python train.py --n_layer=12 --d_model=64 --n_head=2 --n_kv_head=2 --head_dim=32 --d_mlp=192 --vocab_size=4259 --activation="reglu" --norm="rmsnorm" --norm_place="pre" --norm_eps=1e-05 --positions="rope" --rope_base=10000.0 --rope_fraction=1.0 --qk_norm=false --attn_scale=0.177 --bias="none" --tie_embeddings=true --parallel_block=false --init="uniform" --init_std_qkv=0.0729 --init_std_o=0.0 --init_std_up=0.0729 --init_std_down=0.0 --optimizer="adamw" --lr=0.0063 --beta1=0.95 --beta2=0.95 --weight_decay=0.071 --lr_head=0.0147 --grad_clip=0.5 --warmup_steps=209 --schedule="cos" --final_lr_fraction=0.1 --batch_tokens=32768 --seq_len=512 --doc_mask=true --train_tokens=113800000 --steps=3473 --dataset="wikipedia_en"
Each number is 128 + 32 x the weight over its row's rms, rounded and kept within 0 to 255. Layers, rows and columns count from 0. Numbers have three digits each. The size before them is the row's rms in percent of the matrix's.

# v: layer 8 attention value, 64x64, rms 0.162, rows 43-63, columns 0-63
# o: layer 8 attention output (transposed), 64x64, rms 0.164, rows 43-63, columns 0-63
# gate: layer 8 MLP gate, 192x64, rms 0.199, rows 0-52, columns 0-63
# up: layer 8 MLP up, 192x64, rms 0.206, rows 0-52, columns 0-63
# down: layer 8 MLP down (transposed), 192x64, rms 0.188, rows 0-51, columns 0-63
v43 101:173163162139053143111150070094123108130172092140129171145187175102131104140153133114101128183061143086113191116140119106153114156113133145184111116157136143144147172152174181124150163136111191
o43 099:149165066154139163104068117089104129149079103158115173103135160130145081173144163117147142107097159129134131085136168092083107174117154143107195079133159108142164132154118138172151102046166165
v44 106:147149097063078143109123119161138118138160170159092106095142114138143166159077139046149104100134105127129084126110146139173174143127052127100150093174130084103155173134127155141186087115183089
o44 105:177132124110058110110127116061109112064139104157142089196160097110169134061108135106128117120158142124087129125164135166148140136137141208098156126203144137095103168107105139142186098148136153
v45 090:147081125221163150118129145153131102102192192129128096082125145113133085127152077139135138089097110089091123129127154150136110071091061141151148079123124136111130109084141175172171086103168145
o45 090:158115155135143151141143116126120131095121119116107085173093187139160109102125097098096069091042145138119058179117101151128129139119147076106137091142134124106120049075123209174137116094115123
v46 093:158085138141089099120125178113081160125100156093152191182097138138139059133156109148123095125183148145120108156119116130094141167222081141147130139159168119208108126126143186114124095115114101
o46 101:114134049107118147104158205108145158116104083114116137131068118183119103148179122137141015144121154142120142142147117103117169109150124093121188109107123142165106087147140130074166099144153094
v47 098:130123128113075094158113137085089080065120078112127104192090127111105084136137146151081136086149124138092106115110114167150167139143057105097162141153085112209098138132051122119161153119139098
o47 111:131110087124127174085130097100136103172120076100142057134134047092145129136163112090102094159132127163111123150147112100156158132138101089130132058109097153182127163146130056080166146186113105
v48 117:091118117210139156171099153117120154061255173148081122102120090119159138129152110170149135162082128125141141125135121094123136109132213143135150148098143125156173110142148140127137139133161136
o48 116:106117129152169107168170116137150122168129120138026149134139173146147118181127173140077085110123131083173105106159078092150042116147150091102132144128152122104136110127151195185147143114115161
v49 087:125115126127154156079077160078159170178117129100113110121110163087112069122133157145177122157174091163072127109122107114126149096085183103141141137159107182055098124182185172119108121126088119
o49 094:140098159146157099134112140157152109193128127087128143100097149167105138075120134138151180160155100113122107126112168096157190149108170095159152148093089130112153022161134170129086058115112089
v50 116:090164130176141162118135070201147103083143105145071090105139167097158142200155110141144120132063174120140080114134184171103161140125093161146098117141113159153090119100111094151129096104183113
o50 113:143138145186145101129114097117160136088123139073123091141085178081141121130084089118099083119085161144098029109075126105129147138142156160139147044127163154120150088111143122138141174083115170
v51 104:127123115181169159086146143198132184053102118085159113084090160130146164154153097154153112138127163061093101126143133149117101130081103221151130112117125151092096136080122139158125115163118103
o51 096:142145133151102152137156155167099137040126146066123148131120191103139121095113069129146073140125173125146082127063114140133151126138167112097140073101154152111114032130107174089112155114104107
v52 111:089102152140167124183105106124171116167079173115162128138152089108098158102139101071125144100114048172158170096128123174113120091094118108096093158079107116151186096088112171164134159086107155
o52 110:145142208112203139147141116114129145148163164164121123126124109119112186135154138066117145121101085135107162148105083174108093117102133084162091173150098121144131195103088095207072101121141124
v53 099:156139104105150080113147091143144077108095103157037103079107157116187198170125140089164125156125161052128113109130151176138142111159135153196110142136122141076125172112094125159145132134123099
o53 102:187150152151102083119089104121079099060109151130133131102127198067176123107077157116188079140119131085131053126126171121138164141135143173138118094137158152069106137151127112087124159139124163
v54 100:145121062130076157069128123138105172118107130141226138092118178174083068123185120065147138132138144096123109125167100104097133105134072110148140142126158150163141108091082181145109121101129140
o54 102:176132058153168204120141146153132123120083149135153173177140158166116093166157117116183098139079155141044160139136080151141171127146098093077159131100135146103176112136144121106153078126145118
v55 098:121156107122136148098115078171117136086172158145097117051100160132206173145134130079146108159082126082145145144094160089153131154113113220163119122136167118155095136151193129124150114143138176
o55 103:148166086108095081106141106082100149045123126134105133128136218112194086142129118134158110098131183071146102122095097107154142116139150168090161140141193118119112108148108170136172149082133159
v56 100:106153181105146127166121128149093122171059120108158114107122124104089159135060114195150120071190156159092118100108156153101092154212098149133113112142111080083075125120122118139112076133114112
o56 100:110143165099068122150097138133138130076140155049141052095071063127090139097109054158144133132174125176119111190107144161103136134108155144167104118120095128148102102146116125095096143175142100
v57 102:127148119134123075150140074141118094144095061111130097149092112121080088144104100090129135101159166089092064138089143194178154120162148097141135117157099117144115160118047174089112156126179091
o57 106:177125144151117129132121066126109115147126091151150074106124046116140107082125113088132109148130133147050126140119159132150138144117118108182098087125132118154078195138117106059121194210128151
v58 106:151135096132139061117063152113105208075118096072100151120134082194128171084139125145095105125156133154102142202115158091128106114190132150130168131083146113140144175107143114110161112108102099
o58 107:100152103135139132146134172120128135078152088162044093129132074144166133127159070166127085140199117133189144146147153174134127116152077102128141154134123134130086110127077126059142151101110053
v59 099:133089069059072116144110104081123167140090098165108161159181073155141159144119186065140124115119126131159114133141118114106186107088097058128093164130121131136154154144117134066127185135145119
o59 105:151129098168110121100123124112120133147142120156145168162209071097082148169121178118122187155145100098097172091162146103123127146133078127142118167159162153104131234097131074112138082122134152
v60 109:104105105188123133074119098179118102070085150125145121061133143071133195120111114096143112129081152052131095184129144175136093114143106187153115149099139143127118100107094172186122157125144140
o60 108:148168159144144132114123114138071158055104193068093115118151190093141109108117087141156040113081158091094062115124087148114141120155130090125156100106178138119150121129101173153120155121137147
v61 127:119065133136151141176115164176109141114120110113167179153163131132121137164144174148080133069157130102164114090149103094074142057072085100059114131075158093161135184131138132122105105118157106
o61 129:087120110182099165151171163121105151100150082104143129173108153132086163159142133098072176126113128158143134157112144181137131120127091097092129123156164115141137243085143118056153091134134091
v62 114:093128120159080137070118087115083142083198056095104135142137164141140075148165126148105129121088155117093095137102161090157161140075088183157161111117115143166134139163117147148106120124204170
o62 118:118142098179138135124116103111137147129103063103113078143153137121198073155115106074103116102108146149101111131107119075149159168124125137110220064113186115165151101122122167092158169066135120
v63 106:135097114049101068135160104110082117108112147102177153156127156152122143114150192065123134074119093136141144149156082118057094090104095165111118167083158157194134110143138127122137145162159167
o63 105:117153080098119155090183135119081175137103121143153174158188152095112113193157157077151128163107152106146177130125096131133177125114059146103110187096126130147128209167138113131136093106175136
gate0 105:139098111056152066104137149163133130123113126106198137114129146120140222123136098138123198136076153120157106133171058135099107099159122108109141050158105134088091116160137134085126130140094147
up0 120:114150119201126180189080119099131146100145108090119108139139128108135043151146115138128100133140124116112152113083178122163127172119119164100139236073144095140153115133100074171099121091135120
down0 109:114135148181164083108124146181160164139156109155090093150084092165155133134156116135145235078158170132179109132081161156146130102155098131139109079140092145177072165155138146107137103143122103
gate1 106:079087069057103162155133116143131122106094097110182147108168159104118121108115107133200131099190098161189106185158079152105083128131120074088151107176140135140111101102107100158162120114123127
up1 107:097101071087130142166136145178101093112109104161198128106228122152100092095147123167140123083141125153157126119145102097128052160095114081146153078132115118111141139078113139132139079084156106
down1 102:172100199134108118143141196142087130102145124102123066158137145130147164125088144085136117129038150125052129126150162069119155145085131131095142145116140115092157095112142179107104166185134164
gate2 107:118138079135161094205096062107119089102109132116164098151172146091167158157154137186152146092135114076130142186123095131136087095150098056080196123100150157141139110160133092111141119118143124
up2 107:168108062091085189151144102166058127185194108135113140171122116079172091140161129096138133107142185134120139118139144125147078210110129114142143099121139109151161139116178172132087159136109129
down2 104:102146124138116116154146135122122135130135108138125180150105107102135089130116111141145255076095181096106144149108127147131154127170090098086106160155194146160135127081168164111110128187150122
gate3 105:154179107141152062158105113164120166109089129130143140110141160161208115128109130097129152146117194094172123106096083149120051087126124083122139124105160068085145135149113141191126129132076080
up3 099:148093104105076146161123121142114121218129092118129172127068111083164143156114151117139100124162143152076058174129137081148123125138134157176086133153111140132100169102130126078116137107219165
down3 104:183141151118119181141095146119174087103078092067127138080121121115146136080116111079057137103152117171087113143171106139175116094083144119083126138168143151157119162112061164140141193161128139
gate4 092:130135073148100130173113076144185104089171094100088122127226137112085118146081072142142134108117153118113080138148138152100028122140121079106177105115167161111127116147119142161131139135113141
up4 091:127119188106140215176165098130126056091119134142140145136089117168130101168120121092103171135153136103191167132144105161160119118103169132093079125093154089137165167091118206143132135160120161
down4 092:143146126158104161111233093146160154143120133104173118163078150088081079103136138128134232127149137106078081114180133133107140090152109148128152105111119115102099178149138150146107085136089133
gate5 083:133145143105176124129214186147147121179110103116180092156094115132141133080132156067122134070053198134142093156108090172147137158106076105123128152129121142139086119110124078128164141164143131
up5 078:118066089154044079128145158130136105104122160068226101115139099106095098114056148089147128074138104127134121136124096140103123095155102102171163145140103123161101125173112143108174152150129107
down5 081:107167163156152121118168130111105089117128145083043096157114083152096150122164107105108023169146093126145172130136138133140128125128123190116161145110085135135136132148042179086114106106115151
gate6 102:134159105129087150140121169149133132158167164117137142133158150114195155165094153100108144051115185138114125141144148094108120149176057136093154131189079186151149091148139067156132173163088107
up6 090:177106116146208144135112084131189125153139113122167153132171177145088136191124144146140128159125148157205098108104090119124165123180167048163151119137122115143138096185133157141144099085154101
down6 096:114118140149147074088032150171130137162118067144142124090057073110138123120148161097123149108144097128137123134113090136213160140129119123120100118182147110059121184130154115100078128143127162
gate7 102:069130117095090112092079157154125166137117127124172221091191143084239163160135114118160152119137147096149148142107120096104143128139129113120100124139098146144095118107115129196138128160084108
up7 110:108134131161132121170148126143085139093134177160122185114145155084170171152156141113102132103154128097166138187148083123113093102080026137108088165150135151096060082105119102138163183137132130
down7 115:141175133115156187124145148141138083146081109126113134185152173110187112136180168076119152153152117105086144128165169157055170129135194112130085166125132153064147089126094105152150093105149147
gate8 115:172057146139155136124120098154137189139073135121169117112141146059180154125146114140163159136109118125174092158099107093122136158133150126077130128131193172152188061131120097190148163165099143
up8 119:181049150091094094112112149138097119176106146164140151147099056089160122105140128157138155091095091112144148147171078101119135158128091132137112150187120122173158080118148093143170156187161180
down8 117:135114132080062098151116164115108085222154168150142131140129191164188072149120109123103103112133100140141145114068106099152172133166121147128131143145098191193179110144152103130134087143121116
gate9 077:126100145139103123104151178118064184121185151156085119155114088155076179122092089174158125116183114131138087070111136067165114086170112126112140076163161116095142148173109118096169094135134142
up9 073:171165107148082130139132146161048099108107132079124122131135158115107134140179173167142096179160158101124128120140138144080086060121135107166130108133105201139184155092089128074118133198152115
down9 076:144155137134107099110145150070176144121163110084146208151110102149109109141112143084173195127157183185174141144079099102158170127093115103126134134126106101115113156125152109212137161094073119
gate10 099:128108102104129161136125122060136123148197119121126121097184133139225130151084116176120161111156174153115131142063162117179113137180150120102120132162123135160139067143134055123160078123095140
up10 104:150146087163109064045145105138153155141117160081144143155139138105085171091083106170082152150105082157130109154166098108095096102061055114099089114114140119101095121151115099150139151127178129
down10 106:127132154174142110112086131074152127156112097095167175120110187127086136118069147101191106151177154146181120108105144133125157099080095121157126099106117073112067156057122144155121159168071125
gate11 110:166091144082118177188095130152107123139187139133146151135159139093130145145181135105163132100142133139140204142127085116132086152143156137136150164103125103188150081132083128168093170225097096
up11 098:072168060154130126110168100081139086165163166124166143107135217109160169173112088151162115121149131124177142084169137138067103145142153090127130136135064165127101148128132092099106111127173145
down11 115:162163097191112109071172089134138144131100116088150104108072112091150142063092111136108180155123097155139094114062164115128140125128103107116094096129124148038096157142189096075137122115119148
gate12 080:196099153058115134151036125125114127167141201139124135151151100140108100088123139094138135140110119136112167115126122175204164152080111151160078146123095081160104098120117072147135144176129137
up12 079:154118117163166043066159018109139157104142127106177127101134147126162117112109106105175120154129115131109128142157150164100125125159099117172083165152103161087111106157142070119087158155167151
down12 071:143143076188098140110147110081093134173111116128137163125044037120136119160112130142120111169168149106114101143105113064184115135120126150054144151125133127064143135170147127167120131111108181
gate13 081:113159159062103094120134154100136106079095084129110083099090090098146145156136107162095084143173098130172111141104081146069147138134147114079137150186098172162127175116071161101102081084153137
up13 079:143168174109060155147148166164109232105140142153121085121136152121129131113138085147077142147108091096191148153101139126126066103131140144125147158133109156115101093113061201119102128110166105
down13 077:125090095120090097110155095139161120186158150129182186132054098141121064224133107131166185104151150125108129127129131115166134115150144142117096157160194103099109131130182129174145150101120103
gate14 100:174141095121146102160073111141173140133194122128141101166184142185147094110126142102152140102060128181139102118136128097094060145153139044158160103175112135120113171139105081162169133134099124
up14 091:146061119159155087110132152111161140101163090127098134113167102093122097095123124122117157150131075162104113147116221037155176168120098159131129104181126154121111136195118146166149093114162106
down14 097:108135126097121163122179093065084062165101131129106053113097119106137097167176118137115053140137192140125115161135116130141171131137126158137122180127150158180110069133078118127188141092122107
gate15 083:096105140171097126157163166126068148089178094100164163123168048133176174125092133062112112091162099138147180144111122128064121090125176121132139123101107128187140126107132082139131170111158102
up15 080:112101154095174004127141107053115182104122114117125142127153087112177183132097120105104131085098140145135159114120094121082148116077136125055101130077147094144135106138152107154136144148114137
down15 081:099149134131139173090133117127138169104094127162130143098145013138136085141125122093114092178103128119179164098145105111119138134127082135197084103164101173127099098142100151062124091126093184
gate16 094:140099126065025124157100135092105165069150121163128115098124098122063156114095113163162161088091125199143136175147137128118083159135165147167128146112167130117130081158102102119164121093134100
up16 085:146086139111144070165159091102089151120188115117146110089143127095177176097098136125160128131141097114043169145128238136152143169150115161115145121177117129156116074161146104148115145158122114
down16 088:124123059108075148110121145123119099113129178126114091144159131144100112129134178111112029097152142075153147081207145140171142130174134143150142161144114185147094105075157131157159136134077161
gate17 090:157104129120126087152153141170180087119089095122095116202133127179184072138128119092125157108169128152118081095172137140094134062124097111084151108090161109107152114130084178134123188164075123
up17 084:143083115117073141127168125162154125132111135155108173154107156135086097154141134042144165118148093188158129128080101155156146084074096078128059077082128099137148180146084121152129105120087134
down17 081:108096172115163069129145141129132164106160202135068140177137152129130073103168148111121104143084099131136108116164195174131133133121126136126140098081122103117156100081031147087126137131165181
gate18 110:148094134113132132158101097105139101113066164091163132089139121117106144157080084183136160109111175104168094149117151142101140135158144043124170108099127156175095093188156111113191065154155105
up18 105:115198147132150097074175136076117115123098148152121109157082113173111143063152112125114145139115133078096056123127124149188129098148109073113144179139146114107114201134112138101197077153125150
down18 114:129106146101217099144212125130145135101133153083136162055123158183123136154126092158147076129137054102150122143115130116107119106127140088171088118097167162156143117127124120171132061083123102
gate19 082:141147152083143117119149106129123135124068087113111143133121165133188168146091105100122142114079160132132103153087056132156082125169123127146180103145136079184097073163097164168182186145102075
up19 067:141135139111150086113102085113136122160094125170122106099061172116169162166119141111130140187088144122087102150079054128175076168129170168157125095120136052179122150118091121161183146133129120
down19 077:074126124119101094133155108106120115148094145182114126146047045143063103096098143111123131127166073120126169129153147123116123187140119209159138196128125144130152134117126136133182182119129176
gate20 104:107122114131086177122133109118117228120135117131142153051177160101111139160160142149177127071112138142186139183125166229106108093125104128083151118110107120103127110146130119103114081143105135
up20 099:116122124129094092170154148110094088109142088090156143186126120135074110085072065129113106175079102101091124126114111107132050157138156122085107129124144164133168173148182168103196162125147104
down20 102:158147128107190110175146123163131153089149155125150112127090113128112162139055090124137070159178074131081133086131115121166072164100135147157114100143217107117147182166105138127143171169154149
gate21 104:149065124096166119116120135143155136089122145071125103157125136102137104152084144146134178140181118127192097091141044160117102060110115096113099077130165117162110093085149166109146128077092076
up21 110:142130124123143142052113073149154180211115135157109113173141102101145132163063093155092165088165135141140101095034145119081111121135131080130099165154130155122135124095120127176161123138144091
down21 112:090120099112130082058178100138093187139146126180129169117162150152093137181062097119166124101151117106129075095105129119147083101163145138137126182098116217111087092139150136151145107110144098
gate22 094:094092106134109160092096118125141138163138135124147138116184155068150193113167080092118160116140127089187140129132067073114097106120143141091163151155115118091121096174097083231153128110143123
up22 091:087137093120135157155140062130116150145175122132082120128104111147139156175116178064174087126136095112159042184097113143124192100064110142087130146099193115092146126134117105148123166153143132
down22 099:118111122108136130063128138109150152129140052146147093092134142113086088103040129166087157151066070113107132153073148123120132149100117121193093163093151159090130139132144115136153078121156192
gate23 097:103098114099141153115083094136116160123121104089109152081191145107158100123105101172162159123128168167123145132138046101093091140162204113137156101103119112141154060136088110153128178122091055
up23 102:088163142120112129132111117147109170116133163100118120102160118035134136084173129113132127121150108175152130115155052144082112166125203084155153196100108144168159085086101115129109187117123167
down23 092:156157132128160107140104117155116106081136060163089159141099062095167127096190121107150038112088155147113145139145150147106133135114089138115106126176098160114066105078121125143168065152155167
gate24 082:116128130143089139078150120099161196143179173021097081154115143115141166102111104153075099110151131162121178104152119105119075104143119122179113164118121093144111205124132118148166129117100156
up24 073:068106136133087121150110090158144141111064134092101093132148081136074061138208102153114163141138130073105094144086134125146142130133102150173076096141074115100164148117101153148169096191143137
down24 081:139104053121105098123131104067103117127091130097138147109097169158144106164146143102201157138137150109107092150042135127148111084123158121110109174163144134135104184164162161221138114139099101
gate25 110:102149093148114209158098096168196189145101109095147157144135149159175122135168147064188141087106109140168125161130129112091121126150145116122171129159183100157090125193117102135151134165098100
up25 118:123105129171159169152112078170093107205120169119101131064155126098167167144128183086143108087124130107099192131126114091152163156110113173079165170125100119113108096182117101084125111096110092
down25 111:124097111123081050128096121132116155117073128125141107081077172116147151107126083100103147178158148126085130068095073142212160135145125086125131136122151073130133144125121130124066175090099175
gate26 119:179145094137092105136120037087095153108121065138133148100151112147188122116144126106178130122122167125125112169105114108143132115166151102091132106181150094179117139207102127095146172165068086
up26 116:171164107153156050172161077106128091105106096109097173095139063188151086084167119110170135109180201134125088121074133142141104146108129113124138137134142110145143140142099171146144135121076083
down26 118:131128104167203079140124151101145133111133095118108138136118049158140138088186117123136042120096163138111160179099101153109120144106107087163133115153099100153113135085053184076125157108113130
gate27 098:086098133147143127152102125157151154095110078137100111159148135155122147139133111116234147122100144156137116138118098117137100077136221078099176121099187133175173085185084137156127115131155104
up27 091:150086152078105064098126112142151116105083080130146157158148102136131128089168206220102141132113123117151108082124119173191132083143083173105121111127145114187093113151109114093110135144167149
down27 089:146113154123160100140112143137155153134097108108092125159144151138085095141118183122160247142101099099191087146058122104155142131156166160117125090088125078127175123095083140106106183134115146
gate28 078:112113186161189078153116140142123104155125163111099065076132171177039155106143126097112115120181152147128125156127159124134096162115133136186118162062073132083156148137135128150089144120090102
up28 069:098075148104174159105104145149148091165169166081144110118172108120110156063091150105138158116140072097105108179101162114074144135074181106169106127113107114159185068120170138162101104102135148
down28 074:154127097126065121131140096124166136129110103150172173131018072103168080186104116123144090088111183144135119105139112122134173123141125158107129103142201117146079112083163113100097131165104135
gate29 106:136103070138104157198079128151154141135140170038147124197156100153149171148092159142110161080077146159122140131095155091134165079112115168107093128166179095111142138143154111132155167159142143
up29 097:120163233084183133119136136155107168133108160074083147114124149160143201149104114149132106116184137108175124166164127152148133081102129138193118147118128062172122114149091172137148113116149124
down29 110:157127095150110106132154073043097114111119102113114087109105087103112142087154136124130195128115141124091083073120143104097119198184116118112175117122091179149175182188132177145135115154118111
gate30 111:153145111125118097160086155163093089104126133111204147124165101100141149147122119129172137067113091065126057129123098105092135185157129086144146127160124139128121111160129104168227136180151167
up30 107:121075158169133173117143155150166095159175182093090082156089066122105177103073129108027114115084146127146170155121164146089134131175165129140172102109113142127126122141093148105124166127119139
down30 110:106138097087162144061077152104147120156123150149108103114112179112182154143160090130114089134171139126182133126127135125148089105087116136118118112183096201150144137214162072140109139067157092
gate31 077:124138200131125152113146118136111147162116145136076098139120098171124096128157149197128128139185109067119119113107161134096134150137134155218188119146134129120120181067065179113123075114146081
up31 080:153178161076145123070231138120117140187088150151154107125114130104104102121187146120123129130059139049117113137144123130177128117138106135156044162122090128103123146112131137142148107154172145
down31 074:154114137186147127179115140145149147081153063125103081146213137124127173089125089129087177186122127123167117140103124145132091103130152081106193076146062143166138102105093117104112149143129096
gate32 120:117106098172081150130131142165172147110118110129163136140157148127164170157161154069169130081101143153196132103135105175120153047191177104129144113178107152153151137109130141162165167175073140
up32 119:111119137156098074074110136100104173123087126163168104055112109119133127083108117160123107156082120160150143108139145125192124078152161119113157113196112168123143168212173128136168111064132118
down32 135:114074105131104147159174125134081069121126142180135059150142118120074146194105126118115088081132111078099178129147124101152070103125112168101189170133115158108186126148084131147141135133143071
gate33 132:144090081065165163164156123126142124147159147097161144117171165099147171129129079159149152097156088177157167162129092152038126100107094143083169125145139124164151130137125103153162179178103088
up33 148:099070148100166130121115121126116113122133141107067152134127186144102088159113088092139115179148155118118124196121149147174203127119134093116156165100177143191137146078110192139137170091066111
down33 141:053107126126082168130142137113076096088106158102176106098142143132149134113094143113082040064120077119094145142158144141116110141156091118101147158162115145082137070164139097156128145146051128
gate34 110:127093128075117200201163151139164086100110096060151168084195165073167138083134087104151144118078176134168134134108122097104149132136165091134138093117131114165146154113129133145156116113116086
up34 116:142146122107127077114112054129047142169126149196120100098089102128156146129109158115092118193167123134072158136155164142181055107141127134098150194102161124099099113080110121109114106123114112
down34 109:159051086111117158077130063083119152153123116107143090150113129116127136219139154139129177154126091128111102169145062158112117125139138130104150152116110174104113073119128135203120146112057116
gate35 109:116064101147096148121138068101170130121133103066118136112173142087160196136099120083156195096128128122111096151103148189080123163128191120154107092111133113108092085129124139152125162125052148
up35 125:144255139121155160134159094157113127092143145177102067108126136093079077077142137147115141150128137099106117115109166104147127119116115111095104178175141128116130148112123157093147184135088140
down35 114:139111130137168135132102113147104124165108115146168197138134113189071122070110152135149124145120057113106105123117127143061086113117092177113134117109140094203073178069197094151126123134137119
gate36 079:099078097219100173149114097089114125100175116190114146089165127126177147158162129154101092148110088150101121126164136136143138174123155094145153172149112186128127095156178047120127116092140134
up36 069:067169195135183175123111170121095133113140096159188111121066124185092123128152140105135138124129140130081153142109112151111100084085069163093127160118091076130146163094124147079087091150091116
down36 078:174096112114155129174143142124148122090139149089119150157141168129120155143159113104102208092157111140200101099093090131108182119135147158166123106098157141199076187153109197148145165136170133
gate37 098:222093108069114136111157170079114146155110157132157141094138135089124126138133103122161138136144116123113119218109094084150122140106117114146156116219093140137094073142125159136182083130080118
up37 095:174135113130094167129157147163134089203129136124100106165124130229115111161075120087146097133151136095111174126105098142142132135098080173134136111192158132132108156040156137117107163135079135
down37 093:087145140122124154111127151143095155095064097135146116095170125037094075101127117140119086109099197147169114104177148122080138116138121151142126185072115113118109064116131147144161097138052119
gate38 112:138123133124158187154138100157100122081143073077182172147167151113119129140080167146172125108144096150140124166117131170170158110131213124082122130152161120124062059121130051113158127128119123
up38 109:140124139085145087242169109122151153091134171109131080065115091182119160104180113115165151160096111133143102153085157141101094155107118087109161097150154062138095128102147092100136123139136111
down38 103:119131189143169133174126198118148113076178144095148188108126070161163114103107131174150177051111160149144158138102137151103131125106136139099051096160084123134095102160130093088135142118150103
gate39 100:120152090125111101165150153146114111100159175110148152143167106066160177102160065084160149064110052060174158136114146103132085132150159121155120081145158130128107080100135125171170151144106115
up39 101:109113113177141136151126155145188145125105129098162094086144108190121103140128137182075118089090129103145102089154147175041083122192117146109131075108110124119112132153173177129120129068142185
down39 108:140034140119112110113057122177175138155100093143076088091172121151133104140123115096098066120113133141139096208168126110115152135163168182112108097169156112089101169101136096119104120146124118
gate40 104:156051123123185109138140115123122142089116074079116129077151160099124126139090067153160160096130199200168103119095092123160165092157111131170088131098136093136101136115075165160172129139118127
up40 099:087135118106170086221090151096119128163110097075135104096084144125135132128148135149110176124168095125107154123117095143119153137192076151130061133138080112078144112147089106187130101152192150
down40 104:107161149110136103147110113141061137169146149157144088092118122135158107153119117081066145197133123152174116170100116108115179150160090141150138130088133101160164086206182143154181151195147127
gate41 078:099132155158128084099101141145062174070142094134150140123159185116141139104123096125093077137127102153100127139146120229103125079112183063134108126133115103141181122075128105140174150174103107
up41 079:125096102103198078141150157155096119152129084141150167064189118159174138142118199130139135136156125117112195094158146137092107182105156117158153127086157082154182084095081142137138106103147114
down41 086:090164154158135116106091144077108122094108103136084165135193069133178130078150136138136047176110100152152088161126143125115123112112163081093150080125122164097152159187096166077125152146102152
gate42 084:126117062124163122138127107145189092162128067129101131092233131152124124093164162164122170148164163147131142141099123090160177135162158109128146126153119182134109117200160074142179106132121133
up42 069:132106187124111139134089121149062120164139137158119114163116065117131104164102093151102128054147158100135011093123119186149081125115139102148134126160185140156092150100115149127098173128135139
down42 073:151142123101140103089131140150158106113139102193154087085234161129093167120146156081145115136114160183135171125122166130076107142092082100133120146095146095115089159078114172154176100125121172
gate43 120:096107089144108145111083141099133138166203080086155119088185128118163131150181098163145180040162159154138165127134089100114059111087152123114133138134134146105111081180154135160128132143094119
up43 114:083170113131178141111097142137159121115131160102151128117105088173140068134125166097126194144096221133121043104190101177148110138081174126124134156091143095085127120127106121104106124094108104
down43 132:095070070118114137094166147166070117139112143135156113123158209085121172135100125176090096065200110107150106146114129123143074180161111126137122139157157086087134125128130169136118143160071123
gate44 080:118127092145098098100184078077152138174079162146111091112152101136102152131086102094131158107062113096114155169170156109152116160146122117120081150100163091089155128205165114168114167081123172
up44 077:130154042128080105112152157124160117100173121137083114171060102122077177093116101131098152167162111126102170138128134153200193116136139146119111105177184116095124088168120154123149161095112112
down44 081:127122179162149174130097086075082120083104118142098094113219110160145155106112151107105101139109097126091142151182162158075083137134091134083193152104091147105136179117094109141164093121151100
gate45 115:166079060085120138127125151114150212116121141124180131104124147088152140131033136145143115116134169170185101156139098132136082108075066138123179082128098135120100082147142101122149128137104097
up45 115:115137158129172120154160145117141088165132122139063123127154182119113101186119138117119102109131175132183066207132069138127142098146111067140153096073134145168089079115097168139146177115109081
down45 109:115176155189149115094132098167123131136130113155162141121120149164142152156105209154125032103132046193098089105134137193091101120162130158106155135126142121094169152140148093127155147116124105
gate46 096:162152067096108094143103116119153095115161094122197139070152198066118150212110149093149083144154080156117101133162088166144103115136109124122127136174128108147139091130165099101120138192144132
up46 093:135179142130139061079166146069146117094131139127106140206114105134146099112176094181081125096126129112102170173109183143167164128123137167103081160118084092092083114124103129143195134129164127
down46 099:138117109098131136156144138169100146162140159171134153077137162145126105168116172072165020154180127124123101179136048109176089124160096162163148144151153113189107109118127103132144119095115135
gate47 111:137124147118120139083126116150136142133180100124168117132136113099185135157148136160102146085172111122118101121010125139099149106089131116085100099179164057138167129149108061147145119111051121
up47 102:101080151114169168076131108117111121182172103147150130180134114063172152169149160186120137104176100102137105142041103139082163137111123109130119112160159120171163123170084083148173112105109145
down47 103:127111122107116125180134144137126151132102146137081176073153124151098103071116129099168156172164173133111141155205126088157131122187162111153160115060080173112089094147148142149152098202146095
gate48 096:141064047076108109195091109139133152107114141096157174120164105109102188152130142149120154096108154170096094149132136093139133120179123104140061126180155087161155148140152080179141137128156093
up48 091:057135165091123126191093227134157153081149104126178163173143122147127130146113095172146155147160132151113156088122120126092150098126148158141151114097166142152145113144074132079118078058143148
down48 097:123145100142123129218118064142081113101089128099082137142108096077086129109149136136095192167140172154146120155140159107149154177127125185128142176168099096096167186154115172135086111147114157
gate49 108:116079105059082107161118138129140158123135059100139165077161155136168133126154197097143147089150108147157106133120129140092126113218159083077155122136124079112117128154091180129137094106084092
up49 121:137127122085180161131149124120138133136115117160092116167155154100092138061092192099144136138090102108168162120144185131119052151146163075106152157155148102105147153158082166150142179133043114
down49 117:086121126150118124113209152120124122182139102120057148172154074153118144135126103148146128081089128164154089072162125137164117186077140101101103078103108151154127113184107135107083122079126066
gate50 105:135097177122089118149076152112142126098158150101114190128193127110117154153152084163161155133112141159171128184173087171095084150116176127152138095117147176175053130146178137123125174097139090
up50 103:137059129088120130148134132117160062180150162091126102060110108156112139151114122162135146117128117058071131199126121093158123100124086069116105124131125147063164106197102070118120136132138128
down50 103:151093098130074118084139146074085135168133128125144063173071178135129150112091163147110140100155151136121121067075174112116156167126100135130196148136123128080118182139210129083135107139137118
gate51 112:152107159131104104179086107139123111125124090123131219097132125099114142130180097163126155052176143129197174126092130129135122129110135108107191089113182131166140132143128112130196161137151057
up51 108:135081148100117127190130127106168160092122097126155121049059131139074153115156110194132103121188129086160116155073126160147092126098112118103165105126191154092162142152140103103159094131162090
down51 112:175086126109150101064122091160126156150097119083096164119095119157065087092124130132037120109097102179218126177148127116120157162127123140104143109141087124133140108122113106107069151077116138
gate52 086:160178128110184151100104130136078185075112084117175164104201195129137191066134132118113128146091144154117128139132083177135123131128149107125178077086098161141144063153121135129136118134147105
up52 078:077111151100117110162083159101138164158195125173141162096182096129137146142147110132114126101160093113128198113165139078104114161100134121140127138115197140106091158050198091092146144156094128